config.yaml
n_layer: 14
d_model: 320
n_head: 10
n_kv_head: 5
head_dim: 32
d_mlp: 832
vocab_size: 8192
activation: "swiglu"
norm: "layernorm"
norm_place: "pre"
norm_eps: 1e-06
positions: "rope"
rope_base: 88800.0
rope_fraction: 1.0
qk_norm: true
attn_scale: 0.177
bias: "none"
tie_embeddings: false
parallel_block: true
init: "normal"
init_std_qkv: 0.0289
init_std_o: 0.0
init_std_up: 0.0289
init_std_down: 0.0
optimizer: "adam_variant"
lr: 0.00138
lr_mult_qkv: 0.5
lr_mult_o: 1.01
beta1: 0.9
beta2: 0.98
lr_head: 0.00387
warmup_steps: 204
schedule: "wsd"
decay_fraction: 0.756
decay_shape: "pow"
final_lr_fraction: 0.0
batch_tokens: [32768, 65536, 98304]
seq_len: 512
doc_mask: true
train_tokens: 630200000
steps: 10284
dataset: "wikipedia_en"
Each number is 128 + 32 x the weight over its row's rms, rounded and kept within 0 to 255. Layers, rows and columns count from 0. Numbers have three digits each. The size before them is the row's rms in percent of the matrix's.

# layer 9 MLP up, 832x320, rms 0.0937, rows 325-358, columns 128-191
101:149160121115110136061167122131129128107167107121113179116161173162197132139094156139064128063116091197112094208157146082140128069129126141138129117173088094114099163182166153087204187127120058
088:083099099091163124149091130148153107136081164170135116106126125069156154129140112123184156144115104163132201080081078127160117150133097171051108088137079108090225170175129183141150069126176196
096:136115142141094156168127123104099099109161089052151134116129165153079139152132133121094143103141121081168089088095119150167135130150118166125132084168140143106168084152124160081131141134113160
098:105100147093102148139142121140096120145145162176140110102154065119088112099102126087154166139075189143128098117169075164085152090129114146181134122080135078108109147123116094138085117076106124
084:103091115144126170193107144110128122061140132099160108246166155128183089159094161153139101105138174088166105123163125160119122175151150104111127167148092134083191158162127160139121138182120160
098:082097113123118106096184104168110094115162136140138116138159181147141157062070160178128103094077099114090093188150071117157107107071134139141153088090100176117098134133097138075156113192137140
096:181134119136113133124166134138129135105046154139141145182127100140111086111157131110112147166160151142136177123095139158171151155063090087123080111147103126183173153118146125100157159143111106
112:092154128121157146079171140104124085072140126162151089192118168088089097138080172199164119156159070084097176128140093138176096117133096125136118085153134150149135158155122100115096168163172127
094:071144080130151115121086093125044162120106158132126108054108126090194148073149118046113165116103103174144151147100093149073110188142121157174103091116133070100162111132107158138090107167139159
081:102132108090158092131185140106152123141132173074138128148155088109132143103152158124164143136146117119097106169126152137124140147133137133101091131090125130157183150134116111134100131108114092
107:156167148063122101149146101151124107153104160166132131098107111130131120088164111064108147113157144139141154145140073113148145126138142141103132142165133128121127117152121124097163202092133124
105:122153112166134150089136096105168066129110138153149103151108118069129086158205148099099096160076115049093191093093134091104181147140160132137113096092115087135137167048117182157135136141212116
092:112181139120101134077097056167149145114182164122081166008149172112109194159136101212127134142130146122094198149169116106198157126115106161094100186145153125124128153143164115131194154161135135
095:209173139169168111150091089093158084139095095130152176147155131132107184079197111108091082187113163143163109125145157147117084134117099141094125128080150095074111157134085158119105092057127039
092:158128164135126110120159160119148158137138135090109157131102177167115108087137108149102102068136148094082121188085079162154087079127176120135142088178087121144099114176117053153117122118079141
106:101119122123153127156149143114114109167134078114178139122071118113140108104135075148178142166110136121106066127135155102079146123153168128109157156069131135117168137046153169174124143064164123
103:106079131120128168111170150165120166141076139152153157104180172125116136117160132160130121118157117109081105176143086125069157088143148131115206125126106135178116080096148100153177174059145129
101:092126121143105104132113180107100151146105115184136151167053055106149118095104121113189122116131154166122104057083104132059107141162120147141164093108093138145197145127155145151106191079152167
097:102146144119154076120159148167122091102094117116129135106113131131163131198160095169112135093158084093133080202144107147086148142107108098159137110148116082129117129189151106121119109135085145
081:091112110166112122108075113135128072172065150100121092117092120100135113154097162152097126126140140075171122080074168160155107148069165129062159116084153102215131147073119173111052143077129122
100:126102096164147094124097232142145095121144100136129092178121035099093091159164144105096114152090129143085119127118168164159229152142105141087053141098098117125184147142084168097145117109165103
105:058132150164110085147121156133119126098141105131160175109080140139145108174138110171157131115103174102158092102146112117175144154107117128131185125152182170121129094096148151121123119130087167
100:114129062084110119164147149093133065156158126121097117116113091128143139106145095101165156149096166190165114151168153133131153176150187145088107123066113130163167090136087099063146149152136124
104:223157135160163118155102131195108106175103105196120159103147049088127171093140172137193146138128148138132145090070140066163167156138089125190208141112174146167078109081133065089086106144151074
098:177106116178122159094061090152103101074117156095151132128134087118145182106133125135140165109123108113129077160178131131200126129140132122116117077137155127214218144151119116093158093138113142
103:118164119137127142170108103085046159076091127099124163104090131128130097118110166169170117151111169044136096156151126135081076230085156146156217135132083142113163137192101150147097176166117154
109:164158156132173178067099155196163154126114125168194150115118081124152133083118118129081126121114119094108121168138104148149110133114115086134135101117070065143115072145119102123119177155127138
098:154105127187130136164063096117138109168114092118150164111113166159092148148141198156133150102110157091128092121150098104153134178115142079154067128184173077134122128100178154122160139122083179
100:060147150100118078130126125190099136137158090153202133109098095142082105124101090133072126125106130066207108143090111110092113155101156148178077141165065116130142078159136148049163166100200155
092:142133121157172193130162149087099118120122136126157104154169160112135092140161146134060148177093130095131055124081182159107145147142143094098104161135027123090083132149147105136110134148103162
106:089121128142082052201144149120155121115118113122141125163153102149107140112126173075111117126119162094094117083090120181087099042088124077144112195139073085160129088184102136177063119056146124
105:122200122146126141129079083119123121097207186159125102121121090156107100104137101166116178142157114082180093111145134141100119188101119127120166184118167160041071149136110152164158115095106125
107:173126137079161146121070098130130131154143174112164104132125116183181124130149157134095082127107087111095136090070116109145125175133159155119115125211135088140117103093084106128186171133058080
096:172152144141089119128156152061142129125089147156185106134099155148133089115136124122130140143122151120085153151161076157137086094065139077116078101138158119154110155190148161081044096115161121
# layer 9 MLP down (transposed), 832x320, rms 0.0914, rows 325-357, columns 128-191
102:115078133177105140130110131084129108087059119181061122105167163144147086094139108110167198101158074183143139139124103168118195114154115049087093111138077178131157122180117093090088139129131170
091:144090187075158164142128157161124086172140116183145096152084139107135122177157144091163157076132072154162122120113121096140183189110130140149068119140096161098128120150085082109146134179155129
097:129121126142154123123104142125117123102119165129164173131146155119183136074120153046153029166119134086140148148147162089179130108134159080136162052137125116099087111064145146077169166084079154
097:145083076017155157127135159147154101123095069112145144093160109073132149148127106183178167131111136129084116154081090190096126133110117146123107126148109199100129111160151124128119136113140159
090:127134145098105110082145054163137101169103199116105085106158147091186136130158050109115078163180150188202126140142114118139150133079146106110111098145198089184125152132107146104124083140093052
099:134168158137127137131172102140126112129128151088057119104095122196087079169161099117177000135150153195131129129126198133141154118111116142138094167157073144169149155111106175177134162102124126
098:153082138097068140166126097144187144075041146132110088114222117087148049136110109126127069081183120170109151122101139185105105118136119148125136128158149074143127163107155150066131171180136099
107:110103165157100154171131129173124096154128155157155105085106107183126109116099072132138123119086108122098114213119161103155135166084176113111123173143147171113148144126091153123167137141165117
095:112090109105142133145155178146099130075118146111114127104135092149138131078145146075137088143128150082183173101118154185093111136135201098110137144159107152152132129086079130146132114111122155
083:150093224176128146108104143172177108132152183165132156118097133111185134132191149135158135118140158065073077142163140185123082130167116147075132123133065119088111090124092158133073158152149133
107:179136094057121119086082143082054093122179098131144131131081111126133107125126150101068124142093149077106051157138044137123161146074118104118131190137124117132165123122138170095136142145118169
104:176140102147078106106145129172156094129100150150084091120119072125103079119081137103115105100081091098157099112053119094125135100154112086161099161092140103144124159117148140145120134196184131
094:081168125171138123151130133196137102137125136167120090131143076105144149136104155155158255111075095123148138104092118126122117060169138150098106100124065168122100097103111111120106143154165140
096:085110112125178153101187152185143146110148125127104132155177154127125109112125127083116196142078113191097097153147152159141100136170156194118111114142120096085177174088131115131170170123108132
098:112129155122136085113136121080168136111113113112158100156151122184214157092115133073100061043137159116125148149146096112055143161102163142171107162139160149102129143135149192115103131121128105
104:155152050062092164093138133156160133133151191158109156118086130141116124083175135149138043147096134197124152085123163125091154157107111066154225172094165148142157131154161100124135148158080163
103:154096107129040127076101164112117118073091136165144140147124079082079163134099115091126181135179065114184147147123172130089130132130157063114171112112150157107117125106112111125129080135070123
103:141101174115171103144115100114168195110096136110101088114195120082150147125126113131160090120125146105096080105179116150127147141151150166118137126106124088202109122124158110140127067169188116
099:096158102143051113096178132142186123166137152187112115112177134146089220119102095126142167145172116130117137137126132122110120107135149000112111147142108133126178141128100107145113068168098147
090:118109109125196091106153137080165090193121110105140153127135096125145093199090107074080124089141092118130110119092145080126116170088137142123092129129100060191118152118143071137080113131147106
101:099097142111119178134110141139182135167147117133108101149118155119151172149087044106214165065108164170106064111167096154113112136140132144129119103088087095118151163143149168097090140078148087
104:206154133114169143131105144125094097104153102126092176114167106046110114104110097170143144124062157103115146107127163127126131143122160107074110097097121192152183104117155143119138127070114111
099:104139157167168160113111125113131178132123224102125142140077186135136111156131160124135078101180133062115150187150080098151089149110181205097133105162090118079125120159149150130090138052157098
106:133122075078169086128144185123115063124084141131238115117075142098138140125142112091105149102110095093127118114121102085148098123143143242122138108150103078113108103137133130107153134100124105
101:127097100107142093128134142076140140113134174225090163081132127064095089144121107102129231093124150098147073144145090120110097105123113136099138110157081123117135123133105125081108108142147091
103:147102147167110104181155146124138157125085179138091111139139113110089175168145108082118173123117146067117148151148181133098108150123120135147145146182117111124106183142140182113151089142157102
108:226153128133112105112099077119139181139180132112115172182106112145110094089158103126152134128079092082111089110127145114077124078169126099082109103148143074079097146112104122086088172161118143
097:125091094118121135124146164108127172108153162171153056199220185113131136098066151130112098164111053183121115163125045100155124095136128096176227105155196099117133115141158146126183146169128144
098:130152109076136190175176171125098140134089118101105157128106120137117123116139108096085157107108077186159160130124074192103108106119089139116125166113110144151180128129128128142098094151162107
091:121141090135155075144100118135112135128087106138168154152136129158149119107170188201096163126111125121143131122138097108088050118099098125131122145093164117149119163107126125080213163106102113
104:180150137071112117147112151137167115123124114158118118140122157139167141059113126120140159079123113149136113098155128112116210075097057205113177090165116152143153142162126159122181108119131127
105:140089138147156159125125122137176142121086173138140090144126109119107147109135106115081079102104198140151069173136128117165156131148140208092138149081132128166165136155159115168091144123122147
103:163062163134091105079101116161123082117081115167205110160114113114137181090103180131160128108156100140128144064132116110129176116134113140144100100189139168120112099081108140155126153155149130
# layer 9 MLP gate, 832x320, rms 0.0933, rows 326-358, columns 128-191
087:147099146150179126175142181122107099178137119087094172085099101092094098116122101147140142119088131050120167135092118115158084125104093133108191110164152073115131116134103145154069135090192133
098:110133142176085110159129060128102065132122144189113096140034135145180076127104179115104154115138134097175130097109143179145139110134067160118049073145083121090147127089154136148129132135104156
095:156128155147154107183116134130158125127124148124079130103156121109080113136107120179049101138129114135124135143154191099163109070109131123143159136108145190154172119133133120148127137163175146
087:135109087147166153170124126096130106103171071076133163159132122169105105138067179210078151089132160051155082092126144134114071194124105098172118130170139150099139137132162130162127192165150167
104:120077143161117119151142106121081073093104142125177179163182161153138154149118108122167143116117187141079128129084116040104121105097059125115147113097137119145150120109134095153129106124134141
097:157156117138121106127086137136165118224107193203187106178176131068146123067114102165115143115172138132147115110190166147131109058119125136134154121136125173199169123105124108141104074073142178
114:129137114155100146126213127098123053162099133089122218120186100112108135094125108074140121097102205108126150141094183108136098151088114149154137132109153076087123086079162124114126144063151176
100:092157053139129137138117093096037170190085117146118146136071085062170109133143138065030185086089115112130207116134109130124136150087125115140167160137173097157143089116121137124124112154149093
080:146143121139149100110167156081123117162138125078061132100134146133121095107147092090101115139162125153162148133102137097145151153089095141143156154104180104124095106116116097119091190110092104
103:100143121125119111165164121084161143139094081115137133062052147140154113111151058136037149075119067101129035168103089125086123128119165096184175139080124170154140125130125139166081172140127137
099:077201073157090126201131105116147135153143081159131179103158107139148080120110132072123136105109132159102144088152075120086116140109095129181090168101084050158177172109113174134113141127069152
097:113186125150158097111100112206099127143136180174102083154127113123208153157060126137081117112089156188162134132053108082179119155145122136147087120119068122133162106125126134173119055137145137
095:136175116118115086151113072077125083059112178175146122180081134167075162140118126100160093141132043130134105045080136156096140093105078084088113150139086119181151219090150168155096153118145120
092:120092168132119183136142146130117128191124137162096200067119145127082133149132107217112133086148202097155087108126130066144094103109104133120097116140134110126156133076133110202090138112158131
104:154127141166162148131126150122111144177084123138104140128111087125067086124149106094120122045060127188142144140089096143124122130101132130178102119107168165131119159098095170154102109090144137
100:160163145169134097111126141188125102124130129126109129111162153119106063130152128157148120121100174057202203121061152091198146132128112095127145111097101181120156100079111093085118118099164055
102:150138107179087088137102126102147099121111129112094150170090097141133096200132119136194124138148134112104126096158108156168125118120115124096140179074163087155102097122132172184103142079175111
096:144114133096114118094145152153119170122070163094188128144167116077135060105076098104082106092113213131130210086121144152106137169109119079107107084121129157125152148140133148154164142070207110
082:156236157106112105195194124164122141135133116096161172141127108155114173124135076115143110110100143115139133135141133111133160123113133175178111138106174089126122161110117106127107132125113080
098:121157140114124164190047105112088120165108121164130136204090146150080114084138091075162127118185142156180134150153165099089060162124151107093146149144147168169099176121177149125083098148112090
108:148079156147161112080135121184160104131130127101170158150168118175104134155100131108071142087164157087213146207107118129147089108155104125159059153107115045192124123110148108154139130090121091
105:121145115132096137121088114140129090105122167080162142083186112089153118113158044099135192148109183134122160136109059146107107177124126162128112137128116199122147113106218116165129127173126196
106:141193132140172110186177138152179161142157151098085151121132135105099115133104076177116127164186108172107109127136163110173116115131088074107119136159133128141136190113161132179126158084160137
101:119178132121163157132186150085130155101123134146133134108102200063113083097077143152125107080156123106210137095078100103048103103131146134122197153143142127157089128125174160131119133122133135
099:137154105178141205137094170134180131163153051152102112149080169154075136164096102103077136087107084126181120090106109106119135140103120154150148107061108110124161140117134129095118130107125179
105:131176110158140125081094139130153142126100128178178157087082068099101166150111115162100161157109131132130171128118066128157131185071122106112111086148138073083150161113114129067132180119129154
096:184089149133108126154089074129133097131119141155165210136135118079172138125183120156149116155116192127147160068118131122116111156153149110115145150106156076090116146109132160151138128108094170
103:137141112144121137092185121094137104194115226124084123117164113144106116130122124130163128105148072160158095142141132101132135144130103103060090154140179129119050146179157121137181110146161097
087:198106143141182124155154143124171109172054092150123098194089074116087122130096151108135132156099112134134140085178158138135133098123144058103184215156133118100117104096137148140119129116121101
109:149104161179100192119155104079143110125080139195102163097135162090095131180117066128040133124160104147175160092157123063137069151146076126121118129141143147133149087105141139138124067106143110
105:145109127108127160096129123079128104174169176145116101132202130102110093113136123101076166177144166133120107131168112141109104086112111125149098101136133176109147126155114086185122152127160169
107:101143113164159132177154127076098076100120144131184123127081137141102093137164096115158125130130140150154050102096105151100090082130120149127158120122119122123113157072150155132125187135158119
093:177124150127130145102130138114111117086063130131058119118070136094112114145102080126035123080107156118131159124093083092116099105107066110143151126117110132128097145108095098173104171126143077